Part of a small language model's weights.
Size: width 768, 8 heads of 96 (4 for keys and values), MLP 2048 SwiGLU, vocabulary 8192, 84M parameters.
Training: a variant of Adam for these matrices, 1253M tokens, 8868 steps.
Each number is 128 + 24 x the weight over its row's rms, rounded and kept within 0 to 255. Layers, rows and columns count from 0. Numbers have three digits each. The size before them is the row's rms in percent of the matrix's.

# up: layer 8 MLP up, 2048x768, rms 0.023, rows 294-328, columns 256-383
# down: layer 8 MLP down (transposed), 2048x768, rms 0.0222, rows 294-328, columns 256-383
# gate: layer 8 MLP gate, 2048x768, rms 0.0228, rows 295-329, columns 256-383
up294 097:149138113184156116111094149121118120136109121135167123125153078157136139146131095132096088132124155162157159116156115102110128112160128099129118124151120143157081140148144152124141133145151131114090124109094121143141088119093112150114143161104171127126119129143106098108111108095170115137138129114131087081157141103134119159118113127117124150162143124128096114137133111087112131103182
down294 096:129125120106154058108157108133134157111090147162124112126138132104128097130152141144112113108094167137114125160105114150137115159082106127107101172096148151118109102129167122155098133117117152146122164161089054142117179147133161179110071127112104141155134128100134149137108120165125135125105148117113147120107170142118088124096155082118103133130100126130102130159132164143169128167095
gate295 105:121110092124124124127114138129156129120108130122113153133137101134096149106142117093099124135152112096160137147164127086138150113175108076121126142118139159124142118154093125146094094152141108107150142151121158125157153156144121085125125151167147101124119141101133159129101104152150201145156133148144121121157103130124128143124139137145139158113110136142125133154133130147093106105092
up295 106:082176144135105092094143150092132117131122107135132142116124139104121102116136124150117120088119146120165116125121152117135192147127095153096163169079176136098177097077130128131107118118144160159160117130110116127159152144153124156152140141140145118118124065145148158108145142142108118070113155168124168132143156145092093092154180147139059127117155161103141090108112129117102113131083
down295 101:142102133139108126167117097109132138111155156114164093122112144118137128110145122124150119140155140119126124150124144169104119138128118125124139120107154113123105125104121120112179117085140115123173119145099109116107114122106136143144149134138143152111112130114112113154149148113126112142091150131136146132135144154190148084121168160161123122126085117109133123152148131124119148111137
gate296 102:124172131143138105112144124089118165118136130153080122115135114083130124132151101155125125092122095133122115065130111141092123129119119077127128135173125137159111113114120132164124142143109081160153124069113157119107124117130150128103121137146175118139119083082124135153113112114154141095129117113144110099122166109155154098093125135126140163095120094143129081110107118123121116120122
up296 103:115079168171143093137117125136114100150095116155117157106126125116131163128126142142112108094129167109133092118108120143135131108123125171127077128153102164089113123118143137164154115169117102149158111109158158130121121150133106164137101097140158123156110119155125114118151157164051148129138142131105110132114119149134110116122117087153115186128157141093121128174133131135141112104109
down296 104:132113147091158156064120146132119102163132121133118157156072143122112119131143129075103192119150133079105127084071123083134141101141150124114143136156142152089135115137131092157088130131128135140119139124096111149163156140108090100132132099165099078086112146124135132116136118115078116115137133122151100120146155119102121139120121108116152090134184135165105162106137130186180137133143
gate297 101:136105135066136125111139107110085141136139187126114097107104130129150156183159132122130136145116151063100120116158107114106149142109132158101126125132112140154090103113133124148106070119107134188147106098140113141101162096122114101130098136104122168104100128174127105127181130140120089138144142142164113126146121137136105170127114129121141073140121130132159121144103185159115104148165
up297 100:165112128158096128120125103180103115147169129167145159095138073080149124128126149132122092124099117164094075156071117123119121168142156081124107142172151148111199141136101160125152152131099165112159169117124110141104132080129146162086103146138142091142167113119124148096139164123114116114169143127101151128122131121124164120109140108129102100147143109133145128101128151115101148091123
down297 100:132126140085116141120149085132135118108120131131084106074092125101107158126094158134129092109133120088154133115084141127118124125135149146111129163117146132131142105115079152162112125133130103154127168100122119102116134157117152127101107120133147114123150129130108156110113154084116156129130161108152151127113095108107131099153140076120134142097153145106165124107110098165101165085129
gate298 093:127106091137151120108143151112167135141118105123133125079145163122151096092128154130102162162126123115093106113177116104103121133166094131177162137110146176108124122122101142079143164141122163111108119153152104111106142145107193108116123128120168166152116146185151106102143173140165118133136143137110128135120113127144138122122180152138153125157112085127124103180136112127122139202141
up298 092:128071144153127146132123164125135139093156130108125113075078123154111158169137136128078108114118113122163137162099076136109119164137136109134159112157126061111150148144142168132143197161116138155101110144088154103120140112122105127157124158117118089134108157120082153127105144084184123111115120145149165076144105085140108149087174092152131181140129087094141119171146137137163110099127
down298 093:142117084098100088130131138121158145158101094106195185130115070128140145084151183082073111130127156144104155132162153130103132144158088156189123147109136190123119163076145119118103126089122128129135106152113118144106122134156159166125136127075111102162125133154135159165136135118096113145109109139118105167102093144117124088125160151113090105156121095119080130117124149129126155142133
gate299 095:073120156103141135136143115129137109158151130090191134116123093093132154108160152124128156138080149111088133131137139117134149172113113110159167123108117172096116130081107113138107137134112135137149123130130146176107151106154119140120118124161154109153142133130127116141116112119151137101097139114111130129130139111098112150130156130130115118106149124109130145129118112118148147089131
up299 094:127170133104120121144098155139128137112120154122126129095088095177133148134130121117106157097111103126140157156161082078140163110188130098120127106104172109183130095143127125137048122104125128147133144156078131129147157136080126145092196126103115061141109186099144115116135121121176124130127128122139113129133111136099101143137191095133106148109104111123128119083139094143129111085158
down299 097:105099152164089098129115099121130145099125140139125138145134071133123120132117122111121094131119137157148091107139148101098114116121160128150156136116170134165142121115089083114104113162171133107147173144142141115163150175142138178124137110094153108119099129144113127096127101096125140170108078077114126118159155144116128150164144107098100155148154148124130099136133117102132156121130
gate300 101:110137106115177126158135140106117088155144124159140127168146119130154136132198115169102140137114120149135139164108142097153179107147112099120118126085114109133123095116097152156122131148118119154118099115098129114133098133184168101157169122144134121152086102085165127126120139085155113155117154116132119129101129115085111114157121159121129153127148137134126096132113099150129095126150
up300 103:130126102110143157143106132091133116139069138180132107169123149106129132102140170126125129101135132087157084160174127138108123146142078097141106154148139137153189091114156119117093191143115176111130170153117147175117179134143171102123147139091177144119123130099170108139082137168119110131108152100131074140154158156152116108114146140109091128103107119158115141138120172150127153134103
down300 102:113112112150090123154131153084129143135139132132138146173121130158148105131149158159148113156137142089119142119156138163161126106108121116151142130122159133150112126115164122072139173109105152163124136119122093159132137116141138145138189127125150093133113121129152097126103109113093095110119135128140113110115088142123139098117130138131095138096119149119134133167143121134147124163141
gate301 100:143117153135088118096136143124147152156145133135150123104136110156083142128134138132144127171159107100096170128162139117081116034091128133130095102125136080121122141159118141170114083138098095103156139168094143164154082130098106130153133143129127117137185157123141134148174122128085110113132146121106128103087136125148119158126115131113123132107098146161133088096137144134093132113127
up301 100:125130160144151127144143093164143146114148103083129109129118125129147144118150102126123123169049110119121117109100109100144167116155164158123121145109101126156129128135134115110154105116122141086109143149126111098155104174140135102113158079115143096158106159149157091092091138113095125103093139128156139126124151153135132131145122157070089117142143102107106120104118084125166110136085
down301 101:118123110151135119121129123117101105144082132110135138141136159118092148106145123159098156130153112134128141161165133117115143138138092108107147078128109116114127168135123169137122106109143123126109113112103113107121104118122159077151164148128176141189090146164143130133170101134140141108136111124149161142155154127138135127112095151116134125139151135138134151125162162145142115154089
gate302 103:128143131129138125145057185131148096127124157104113137159122156162118120149118136126124097126078133111112089174119152102099107121163117107147128164104139115141156114114138139153165154114142158126106145184049104125159127158103110149152204135117161129142158124121134107125158141095142122120166154166144178162105116112124118176138148144130118129124098097180111125135152172114130112116087
up302 102:106128112100132073159163144133116125140132136174099126141105109088156146111170188121124106125141145135150163155142104106104096149141129151148131136145110161132068159181154125126136120115114126159125118122097155126130106120135123140128174136173077114143113114136135136136162115105138129152116142158136113142136139168111125148122146166133119144160081158153116118123100124142156151128134
down302 102:127150153142118153087141153122132081102111097149131157097114143129138130134101115131133100123127102105109119076132120079165119116102114095110143168081108172136167112136138159132119160102122183132148125103105148132109106139086121127135116115126133131174100102124142194124130132136107092143127127188130089111127112136123097137127163134129126145108152140142120088099162127120144135121169
gate303 100:145134101133102122139138164075119115118096156163125155108117136123126122119130144134097110156105157128141117139140116134147138125109149116110132111127112108149121152182107119135125144119150147157116121113135109115121081151082117088121116178152075116081097089117139153110144135122093108109154140155120130125173121104115152146108129152154142113112129145095094124160123108170158118158182
up303 096:094149137133144117113096148131161139136114134104124164161181114164126101174155117121108089138083125093110109128116163160155130170118112111142084110166120148122152105140155071071130105137170107116143172147153095095107142102140122105113129157113123106176144148111143143122118093120132117101141108118146132124147127153117123098152148116133123086072126123117090163161144110146124068104118
down303 098:133107116144133100132114111141125134098156108096152129131119173165100153148145141115126108109098107164162179134108155136093118111131163151145107166113091131136092126129128132123116152124121131097134102124100110139143109104141139173100151138153129079146131117113121137080171116145107150150095117158178122092141114162124129116117140102092099106099105154147113119152143133111160141130151
gate304 097:137128125126138109126115100070100090113102083105152155105080165176110200118126091140108133122099117082132112118181111124110159137133121075120128139135100100181137094087147115125117121131149115117128125145153125132114119111068107132136139141150164141138126155127122143098098121174146133114133124069119140091140116139131139138122159128110142161152122128134145157134137124146113148097111
up304 097:087117147143138143158140129093118131150129122128085175119149150104144147093099126130070107101118138127087114128085147154125153164121132150161119098119091107155101155134166077123105080166147146127131118147122158144124100185142123150122138142134126144145119158122165150121119089141103152173121097139114118073150104102125088190073098103139093122122155134132105142137078121133077145196117
down304 093:154134118119147122115133104122112128123117082158125130113091079128096154166133126115139120120150144120114136131160055134138137096145125125130179131117101096130116103122196127139161154131080131123141143157119136124099091122156145147121135094137114120101099103114087145132128082151122123108097134109124151135094108119125133159140116138136107146112108110168137089147116085107123103096117
gate305 098:123143159138104099136133163148143196147103133118121147151148116105154150124176130111118138137083155130143143144106117139131081088140105130146136136069168141136147143138141127143141111146086085137159119112098152136138098153111156125137114111093116136119128114159185150137176088164128110125123174131160161114096114142139150105118151127107090088131164118118090101133098112131124168123161
up305 097:131113096070137157167153142133142110127125120113114127106088136106114117140168141117145130127163130145140078081104116153138144165136136083109078152144140112147106130112094104122105108104142098153137128103064135128132098092116095118141197154152121160150114123154130103117127129119141163149113148130144158094122159091112105115157099121116101159099126068136126122147131138114152150137151
down305 099:138155128183105136132128136150135125120170085201126146155144141149168112112136081131106119141142118139089129089137125123142148132081132148139131141118070144145127170095098138135163156127139094174165143110193143053117084170101136113152137124122146109144152131105113104117157106100101083130150145141140126112133122137137104130122098107162116147115127125122119103109147127122162097148131
gate306 097:093110123130126127127093132147119150164117096108108102114142117083135119115106137139102151135110138097164120136116085151132140128095124135153145135091143101168126149175120135115100175137124158141142137095145120116108148143142189086121134121128127153163128109115159141132147148131107142104148172087119150161103144115111165106108140163167129123133158193142133158118132085123074139135142
up306 099:129111114142078140160147137112107108103097114187095137146132136150148109109117098170124108149087129126147158145134075135098121156128140142193132129097159161131162132145115092126136095111129152134127159162134140118111124118142117161140124106093079122111112110104130108170142146127135107099116092105127146171146158108120117109124171124099112152155100098091120143162142169076166150097096
down306 099:172160130109125070148175116156124084139148117144147117075108089146114108153106130152084133153132106140124092129164122118125121140087152106080078104105106140149129115116136145135117123125128167100111127133118132166171147134144115130182113118124123134135132138122143168130165137110126115165129137091113090147133164136110120124099144103144098123098134117143167144129154162172121173142136
gate307 092:152092114152102092128132145121143142129129134122111073134067090155117113136160094125133150151113127108142111118097115069104142122098120174083140159083127119152100123096110108128112143123122151150127119111139143118101108089138096114116143131115122184111123148145121199127167093084160162069108151128159161155128146113116136111139152154127148155084128141167146122157119114099106118113132
up307 094:140085111136141105135128142142125134128093150150158104079132128115120096157108163131116064089108116133125141106143143151174120182153120153107150165152088112105124141125105141117131123098163142167129131111113123107140137108121133116130098159092083092129133128178142104080152129137154080138102095122145124110100141180084139077123125079131121136161100098147149147117106111127125083124106
down307 094:085180143111117072142104157101066167115146114091167133138153187088179146153083115110107138120108142128129138141145117175126145115089120128115161157122128178074107131164164117120109152152121093144112101134122135102132126128114082107137109085122143103140146111133115116109082123174128144131113125136124158094103113130108136181087121150120134156148158122144076151137132139124104136135146
gate308 103:163098110128112107131137152113151150073121152146101079122110122130120134121126117104121160135147083178137143172120121059075164105108150104181164135065152131156139144113126132104134145143113101129121126126117138097123124130102139126136116157152109105144093116108154121116057145098134135113116158123147120136114164142085129092162123097118114118148123136098107086137129111106137141118146
up308 109:120126129111156161115096107129139092159143125114113104122113153107169101191157119117122134139125150121125096089127163148134116124108123164089117107140140114105147087159106150148104124135134143151154146101112135097108147090099153115141087101121135126101101140119110141147185072148142115132136143122153134098179147150179103132112137126101135120127191168179135164124112086146138120145102
down308 102:132090055108169129132124098113131106148145111126105065146107176094119119104096140115119122110110083091117113054086128173160125114135143149135093164110118113120116115120121156108116150115150123136122136127112116115123137147134133093157081100154155138167133130122116175086178128123128124117150133161103109115136100106146137076066106065131135127108156153111142125089140114148142097138122
gate309 102:178123106103129124117148149159097133119156133119139139157108160124141103167136101084085149162141112103123111125104108156150161103116155091139124077124079147156138149107108141145111156144143113109096109135090132094112143083151105125115111105121144118094153098119139126125179149114127100145105114152147137123126111136124110143127132140109144084127167126164140124173087102134092129101137
up309 104:129139115172067145104119179135123142122132140114128129153141093168116083105081139136125118107135131143105139163099132136117122140115122158137147168188127103150125155138116134106099067154119132125126118167143120109124129122111116151154120126148111137133149100137106123088071109162094118166150157093125160124135145136152100142146136115153119107126147152104140124135111129136136125120115
down309 103:137137120160124123125146095122145133144100154105123112107157094130124122162135133186133098115163115134103152122098117113170106127121156092095126091176100119173128159100088162174107164079147162124169148113094079149107121102113125147127115103102093138149134145147120104093119165135155180090155138093120140064125141159090146104102134121175091138095181126115094134141111128166141123110152
gate310 097:171096141130142127118154129137124113110108124124099150123143112175130109136127142114140153179133143143095128168117113156129132141174133129132098139092120116124118121149106139152154119140069159113071154125102122149143149160153129119095155126180136112142156125126115149142100128142143156164150131149153163155106105120121161160158134130134139139148166135097142133133112147109138159124156
up310 096:130154144130102080152120118119135139176151180146113112122072161100139129146151093101111114075122113113156130083130114122114100098089166112132159142134135170122099154117119139132110143122158154142181142134156115103095093088134128112131074144130187167133108105108142118111132127089159130100102141096124095120147172119122111084116139096105141107126105119138119114118130105114066105161103
down310 084:146077150137159151147124139123111124103093112114116165131178112147142128102146165108137155143131143125122148154136141123145142148135121140162087136117127085112111116113116127132140079136066155132075141135104109156137114179155120124089182110166095141121156154121135140129112122153123142161092118149145175134102096121145154146155140158136126141146141159107119155117134128123108126121141
gate311 095:099112125138095116138126110151101106105131111154137135155159080143111142079077161140110111178126114104141126145077123159096176107120114123118132109094119130135128106135095119150131147131162107113128137129104184065109121142124084105121109160103102117145109171097094130161099177091144145135135122151126119127192147123159162155133145138099141164136135145137130128134154122123118133142119
up311 098:138168121088056088132116155131127118104098089136121168126140099104096111126123091086095115175124141117163117123116106111181128118157116162114122149176144142100145133160114151099152142102105151102154125151134134125125117112132108140124142134142108133089150110066112119133113154118159120143095127108149108114120154104150137158130188130089146076108126138177119111171107136153127122059108
down311 096:103141135153125130145131126155178092133108061124143143131093125104119114168146134112134171106116097145123126099120134135081118172125132146165110144144091124112140136128103097111139099164134117140113183121088089149083132100109171164149102123097113132111125132153118122065136125114085045119114173114113150116112104108131115147090123123130100150136102166097137135125126123108145127149147
gate312 110:137089154137139164075146138126123085113139146164120199152138125166109132124105106131133139132116103127113127100127115124143143094124114133125103139068122122180135151147092139108103156143086083124119119097148119104158170104131131120144149153130084159129108222115151139116163104139176122162123141135090122123147136133132153120126139149121121168143122124148130105161168140121125123122118
up312 103:148137129137157138134193130123121126148157114093135141138098140114161124134123165140120084145129118106092099144108160140136132174127090118124142080178103120098104150138127134127136105126119146082093113088184134122101151154132145095099125133122155134167180109125123100143092082128147104127078119096103132112161104144159142096125112172129104064105159131105111149124163126134134117167096
down312 103:121179126144127126072132170138135144105146145084126088155143128135146140084177102108159137125148156129148121120121169099124169129134165130090149140116125164145149125122113069088115117124122149119132159176115144108120108127116126117147126148148119085140107100144079130136125160125097108116140089109101152151139137091137087141134164093136114084146120113089117127140161113111137166081162
gate313 101:158133151147152141091185123124159108129148140070155161130109111119123092084133118151130128112138101114124171116125122096105147128157090134117163124135105160135118075161134156106163139110142139122161153089166143151155136152143151120132164126139145119147119116116168129137109129132107129169128166154135166121105163156132154128117134113155130142174153123129144112096095130148117095133153
up313 101:155170117115140133118130141121157158101163131120124149135076114166130142121151132126151120112132150096100149107134145169108141107140090119104137135136135172140114151096142111123138153135117191143128156150173141095122145109125134134110108135155180125103132177140130141102149095122105148152139136113116130093089146145121135124111117101154137116054152163118186120094069131100143113181121
down313 101:138149164148104150097121083125097164156110110112136144118087090155169131131099119150160131167096136115061121141125142113093131127096155118112123110092108085127153140135186122091109098117141115143136160105106098146090075106132112146119135123113147116128115116084137095151147129091118148154112130127161130120118141179128138119125104063178131113141117148108143150089161123119126128123137
gate314 101:110107144124129124128117089145150114096187148112116096079138136105123120132113154127103082143121111145111079113142147127116101131166121138120141159109130118165098106149180171179098130090125126194137159112123159135124150141113141127154152098156131132156156113076141087130166101125150129118146147076120112112158124125139134130073166097147083121096114109115149139113129147109129149126102
up314 101:100112132124126152111126125172119107146122133162199159154154124076146152128118075091111097142140144104126114135067110122133140127136128138103110113135095181120118145077138160159143129142178109151170128147117141139163106100142112090147126151109171127143082144085135162077186171144114084117136125110115164109144084104091116116153151119145151090092067112085153181134103150143092115110129
down314 102:157111148108134141140149136099135173155147105143147116156139127142122148120113134135151124146086117104122143163159130135162148140124123161141115129152077096082154141085113144101138123134155120084128157114113078107128143167127133120103094168136105107148132150087161182149108169093153128112154164108126163092101070133127098124164121132098178154108121148151138127140125163137140127141091
gate315 099:176107167140121091152129105094143135126121137142129146114119140106145198118152110107165076128127133140134145199121121128099117121097118111122124150127179135131130149141111102167143116125137144169178131129089129115160116122142144126110139134137119173125127161139137133113171130083182147122131130144148101033158100105141144128136141144105129161084114120104116085126097136111111137160113
up315 102:116130088153167173147128119117122123144120119161134083130117188187153162182148120149116141093115150098154160129139107132101146126087125077174125123101083103162133129113136129153134138161118135141144095134132119176147128093086168120150115124145125120122131109119126125156125121081116098108132162174122121124137116118136154144129137144120161121101153119146161121118113109101152138134154
down315 103:131112128137085103112128135159098116085114091130118167172095104140117124084131136120135103160105135098110098141177129131123115129109124108118107142095146169152176084121117125134140134127097093100074147137112150139105126104115158106136131150177116124166105120156110146135133127126149166084133091117093094115108143154083112144090154120107128135144133116177147074171099131152128116047116
gate316 097:155163115144140097126173159140156146114113110148117130146145075157135145138110115106118164147135113097139112162123144156143105126163104176112090063168097104126136132150145115118175146110163160101131113157132146127139158134121116127117120158178126137122113176148134087175122145158117172148101102131130164127133138089127151151131118123129133100070123112158120125173119118139123083139103
up316 098:125155111165163162086143148091155123106158127132110094115150116147169101077137133104183115148151125143113119133099138140085137181109099125142082107111118126110102140118126115124146118159140120147132117160122124129112113126098121118142128110096188133155142111110162138106108161148114131117140122123151121136131138143129152081163141136137165164115117115126112126138124148121102095122125
down316 099:163119107124176130078064085129071118144139122125137085133124184105150114153157158122152145147095132132160145100133127117153139133127159076126126136069136086131135141116129172174144108102133101161108091074100206131105128108093116123195148133132126094108103127128142149103127167131128121107155118110139119107131121141106119149130079158133143147133101115122132127124107098125165127117088
gate317 097:086110106144126087105153113070175122134146131107106109105117155119117115163168161141159130112112127088088154146165124146126166152179141123144149098056152129110107138158104092164084143158110123101151143140099082129072123148126112132083150124138103141128117154092086122111176136117134161159105109095083101123111136154163138186099134128136162111130131117119103091125125102131089141133193
up317 098:138118123136105131169120133121148069088121139149103092091147139133088118135172129133153103159166106144153139112096132104152130096137165091101112150113087101121148100132161132134133159120116083125119113083103111102112134109136150117129142142177101105115101141104130092112138090069097109131105113144148130133143156164146139125177164183101110127094123121127147131131119086124144141111137
down317 099:106149157147173168123149141109156138135115072122103155141128115122161108177082171137113138126099174136176140141139137136161118183112146121143089131162125127147135152159149159102152133128132078138111120095140122112159132125064129173172129105125170108096158072082092135162174123106134112136135155171139122120157113121113120126155108130133119119121147126102164190148125154132144120098120
gate318 103:108133140124113095105091162129137054094112166121112120118103160153105154125155117121107139146093114136072137157143105140124133164108137100152141166122135102168141091161159101072117151075139105091093148131140152129125172143113117132139126118152115077142122087098162158095133107089164140115143163108165117124148172133134095144103088136120118154168124131066134128119156126095073111117131
up318 105:127086083141116123116093143133141136122121112136110162111160134138099105119148135103118157158106169092146114093107141107140132083121129144161117163142136146127099093092105137169161133166092110123119093175112149109117090148177149130160129112175151134139121144132135122127146118112125148144140130136137128098105152140097154149109108147110147122119123123127167114120133129180135124095148
down318 101:150117145110154130166102166135129132133191095149148077089111128136124116137122148149093127108113151150128131108134125122099155108116127110139145150135114075125144139121130138097176155115088057152093088137115156135146124138125126162144173093143109123156147118130130142108121089071123104140116141132140138109145126056095115113135123119118136129156145152129167105135167154145123157147201
gate319 088:091099151099106135152125134127125123095138073119155117140165138187154114147133158106123109115102112137184133122097113142131155152141161133115106128107108091152114109148126127135119096119170109151162178135114137176125110119135107133115118133140148149114138141126158125132096140127157086085133101115113123108130101107127163135136167093116145118151157145097154106135128143104125150084104
up319 090:140118135128141160133123121136162160106117151138137161120133167125132096136118134181103101095149132130130129082124123143133128144100132154117146089090132115175135122118112117135085091123119124120126131122107125115148111133097124135116116162144137114102127105133122116119095095128156133115090102148136120059134114098107136158126131141110145139136104119110153134111117127164125129125122
down319 091:117126142165115149182137136135125123121099094102135113157140118153135151153131144100108109124088101118121130122095131095156169066147150134099111138174172112146104123096089148109131154137164107103140117158137160132163160141147143116105093150135169133142130138095092182085141137105151111100131148148155152117163180139127137142131163142099091137111182144127161134095122136116102124132161
gate320 098:135122108171133156092158114109088131121147164210145190088148131145097169115141115112106069177115102112126107136109168124142107140092101142133096160138107123138121155129133187127162113118115126110105129154114142132143105110114165073133133114132149118094110094149150129159127166088108148122134121111120177164100091095168168137173135112107114132157146149133129116127127143131125113099118
up320 096:169106135118132126115114153130163155134120150070105115114149115171143145123126109150147133138118134125115142105135113069150110154163146096142153098155165116150118087105091095094145164104126141139140164112123121100134117153145139158178114120109177109159110125084115127146125147100137172128090138076092140075100138188114118110104157119122068156138114136122140103122132136125144172135096
down320 098:153109115093165119143142118140107131161108148097107090119101124128113126146118161106084114147140114111101093138106153118134111131134166113162106130116108152121118096153165154136107142118154112124100122127116123129139160131128104208139150070104110121148150125192115119109127089155138143118126115135107157116114150165148153132112155107156172081165129148120039109082096081132105131165144
gate321 099:175125100116099124142115121138140131131108197112112121156109159096144115118104167120137121108109130118118155136136095107114127100136142093109093134113126138141135102096145170110126118163131114133064105107164087125151170107122097141163157141106106116135119112113133116170160114148146192141158135141174106165148126130129133130127140120146125147139148184168125123147096146123113175105109
up321 102:137126151149102111175160176133144127145107155091105105119104113133145124122138146119109131112065141103156125107141135111111170130106104126125146136129121119091114159100146126127128137139117123160178112137151129086112093114134101094137157117139127128138099121087156152145111150150125088132140137073144105109181129154118143154123168093119135103144137144115128166097147138157108097148107
down321 102:141151147141137143142126157103162144153125136133123120148154140165149111109136114093095136126151111146097174115131144107129112137153098104159157113146130172144163121088146109158100077137139146115168097164130116144127109159122097083115166118109132142081134133138146083135122131103120115093123091098130151103109098104156185102125100139107103097107134123098114149141129097157147101127094
gate322 103:103113108122100099130119191088107113146134155093171144118129127128172104108104131116141109151164141146160137137140112111099147106097098125150116140140124140111135131118170132150136154139120140131101118091107141147150142137139167152140175190104116124164112111126131136093113157160152147128170166142124104113140098138133118144124143157096131134092130127117143115148110167102118140113169
up322 103:154092135108091126133133148144117100150178122167128158171095113156108145107142133132149120086076134155112121122111176130099121116114109089106133141097092160141140094123135122128075122099152083146104150101093150103126138136110152141160148146163131162128099123115163110120097142132166101112105122151125113126129091134116115155093112106122074127085143122092113151082084140153145134129140
down322 102:155095094138131094119087145190102094151149132114165132085119136169145147126152116137125173124121093160116113130109100119119136100103156116117108120132113124094103123110127133099085130119147184154091119136166125163108087122152138161130112171131145160114139105192109103129076155127198122144114120119134136154158121113152162149103142132137153167129132123140125114122094160142115139117125
gate323 098:141132123136103146123104115129085107148115099147120143107123106137094099093169112097172135127155131117162128123177133126116161157136132107133091128097126154168107093137133129119166138127089137142127147165126136114135101098098167116121120090166116110126103151139125100110130091150092119148140181113085130120135137118181149173098129107173148120134145110114129162150117067137116135076137
up323 098:128124167126153120120159149114136139147096091098138107178137099109119130129112144091095149131148151122161137135087107135079127120134103115134121101126117141126118138188135125163148101125161143130149113139137149106102156105095148195140078126113129116083121118169138132142153184121132123108130138103099168113138125164141133133080142106117161108115111098141134131129137151216101110123130
down323 096:120143211173108112147106120114125116146183098071128148148138095109122115133128096122107117127112193112168116118142127153098151114109165153160116171093124144145128138136123092070133102143117127150139149174119137111080106149141123092126127140124114128136149148119063130116087100121145117126096163154136136094106135094142126104127107141167129155123078130104116139134145124156123151130132
gate324 112:138066131081126120097100108131174117139107113163129108107139122099091153128132110120141136140165143130142143123120111107118144115108178146160098133137129124112142160179134161159117098130121117150140110120077123125106110106158140133096124129099133110112119111111149127148094132133118177096147159157118106169079166136123082124122098108159137117107133137130182133136139169138136151115116
up324 100:084113127098143083102149160104182162099167160141104141073113089084109145148117137140144124112141113108104132119128130088135158127110149145149141162128138126156140144164110120116154170144112139165135110119143125137114174098135170132094109147107132108146138105137144115139140156123135139122152138151130138133109123149109107120178104154127128098124156134143144126127106161126126115142141
down324 091:141143118164136170181107113123089131106097139087125139170114136131197133160118132122116118119121110135123125176109138188104085143163099107097107116104101100123088106108156120112124092133124091117113129143131141123192125148108093119159121114151125147131141131136112124149136123133119105143131101122116145085166088099148147138115143121121131176123128114119070140129167087101127124107151
gate325 099:178123118132131057116122146121117168187090162119144132119114139130105109127136156137133117136112153132120117125102104136108144130112100133125090163129150125137144132140138120157119123136096154112150134139122131113139109178113110099101123117122079115091066175080143126067164153159140160091153140112100088121146131162100096142129141129136144167106078158166088124150107134137122138170145
up325 098:110114144084184164120132143171159120146087141120086123132064127133128102153162126145155088127066103102149113161148133108106134142147090141131154145106162139136154104104127078136134082131116102096150138151140081117090138149101157147146172061087140108150145154150096116142092123109117113104104141153112131115136171124088115152148088125116089117106111157119120114106174141137176136130123
down325 099:110107078120152114122161150094122101182125155183122096114124171113086133145096140116111122147137103179140151200141125110157123145124118152107128118104113125128125124139108139171084151121148107151152118147109084123127103121176147148110150119166120136089111132126109112140150131158099126087096144153156162131089109113105151151134110151150103129122126107099114163129100097092160125150149
gate326 102:081172121119143130137126165163184127110087149095121141111108145107123104116132081108181110122101095138105083116152163144104120106166123132110134128121118116129149135115178121155137114176115110179126154134141106132147097126128167141136106121184130097151131118121144151140121119120115113110131130135114121086120151161122153146073121116109090127128088100154130122139132134113133143113112
up326 100:140090116119155135145164166129172167138108109150106147108103119161106174113183120138164102158176137142102125120136169084136131096179148119101110175132145146142135140138090168112164113127115102120118121126142131107205095154106126119120071127175134129136091132124117122186113108064126161161147133133150104115124145124157131114112106131114148132156105160119128112124133119165150123141120
down326 102:139152092155114082113120138108122164132186127132123122152115126109115126153161138103117151124120115150121129134136142155164131108137127122099120127130132129130136160133123163121135095097107084093114140144113091110151129125146140104095135123134104150142098089121100133140153123122132143147107146092081165096096132133136127120104169104102080113143110215129084165119096093126081120132150
gate327 097:116154129102098042159136133114146125167144179153133098159109119130103151134118114140140144120154151149109119118079101132131119103098116112140143140122147166167155119119132126173108134156140175140108127137147131135150110116115163110092120083109102138109103146133164117128126109150164137103156130095099145125159143112099108131122136094123146124108141164097118130138116156124136162110154
up327 099:134114105131103183145088132139165116164101096113138157155109077097142163167142163160157119156113153117151164124125087165133117165136139163107159133180129106135138106118135166122140122149118153118111098155140131125129112180122071099146156140119108147124111062104102113087122103101085151125087133151129084152099082137105133091140128121157138140149175131112144148145117105126135173128110
down327 100:145122163113128134151113133121157086173144178142142096182111122119152136133120159102155110082112089096125131187151104131140154157082117149119155139116204159096110138145148139135130139136117133146143135150124119131134128113129156126138113113079146137106133078169134129141133133112122126104107157148096092135118098125097154100138094132119140124128141138084089146103120143110140134156099
gate328 096:123129105137103140094155089085177081112120120177107096162098083072166157106115132129106177135128104118107152147106171149132139116150092125169126130095120146138067120131125112102111106134099188115150127138125106145096115119137120116140129147141052143122145130124112159117176141149138127107103093164156145134119110147127123100139151121165115153127136158140144113150118138113106095148108
up328 099:146126149119125158090118095128150099149159143134160127169147120130125114124111077119126164135119121147087158118133151160120154105166137109128107117122069147107144120145114093160112113138133085147116167154114154137114141122080129154170086131114123132143159141132106130156184121166100115160091066162132126116146161082139179143114094127147126123120123121124131134106119117134110093149101
down328 099:101181094147154114139160114195152078168145120107120146147147138114102127123138137140165142162143179137117097127178105087136126149152118113129129145155115143101129102105137155142134134111125147098117156116144103151093138137171141179136107114123125123135149154147137128130113174141161163088156131135123169118127153093121141103089133071148125160166109112168127105141125095135099126105123
gate329 104:158131123174126129123124173119164176111133138092163100125134132122136134127130128103107182145086141107143152153119082121149107121144136122093136093165083090181117148127186138125121150154153150111123156119104158144150146097083111130128134153114100131156134129137120164144142122111154111159079137132080139124161111172123059175166123112109085128111140126148152120101139094146101178130106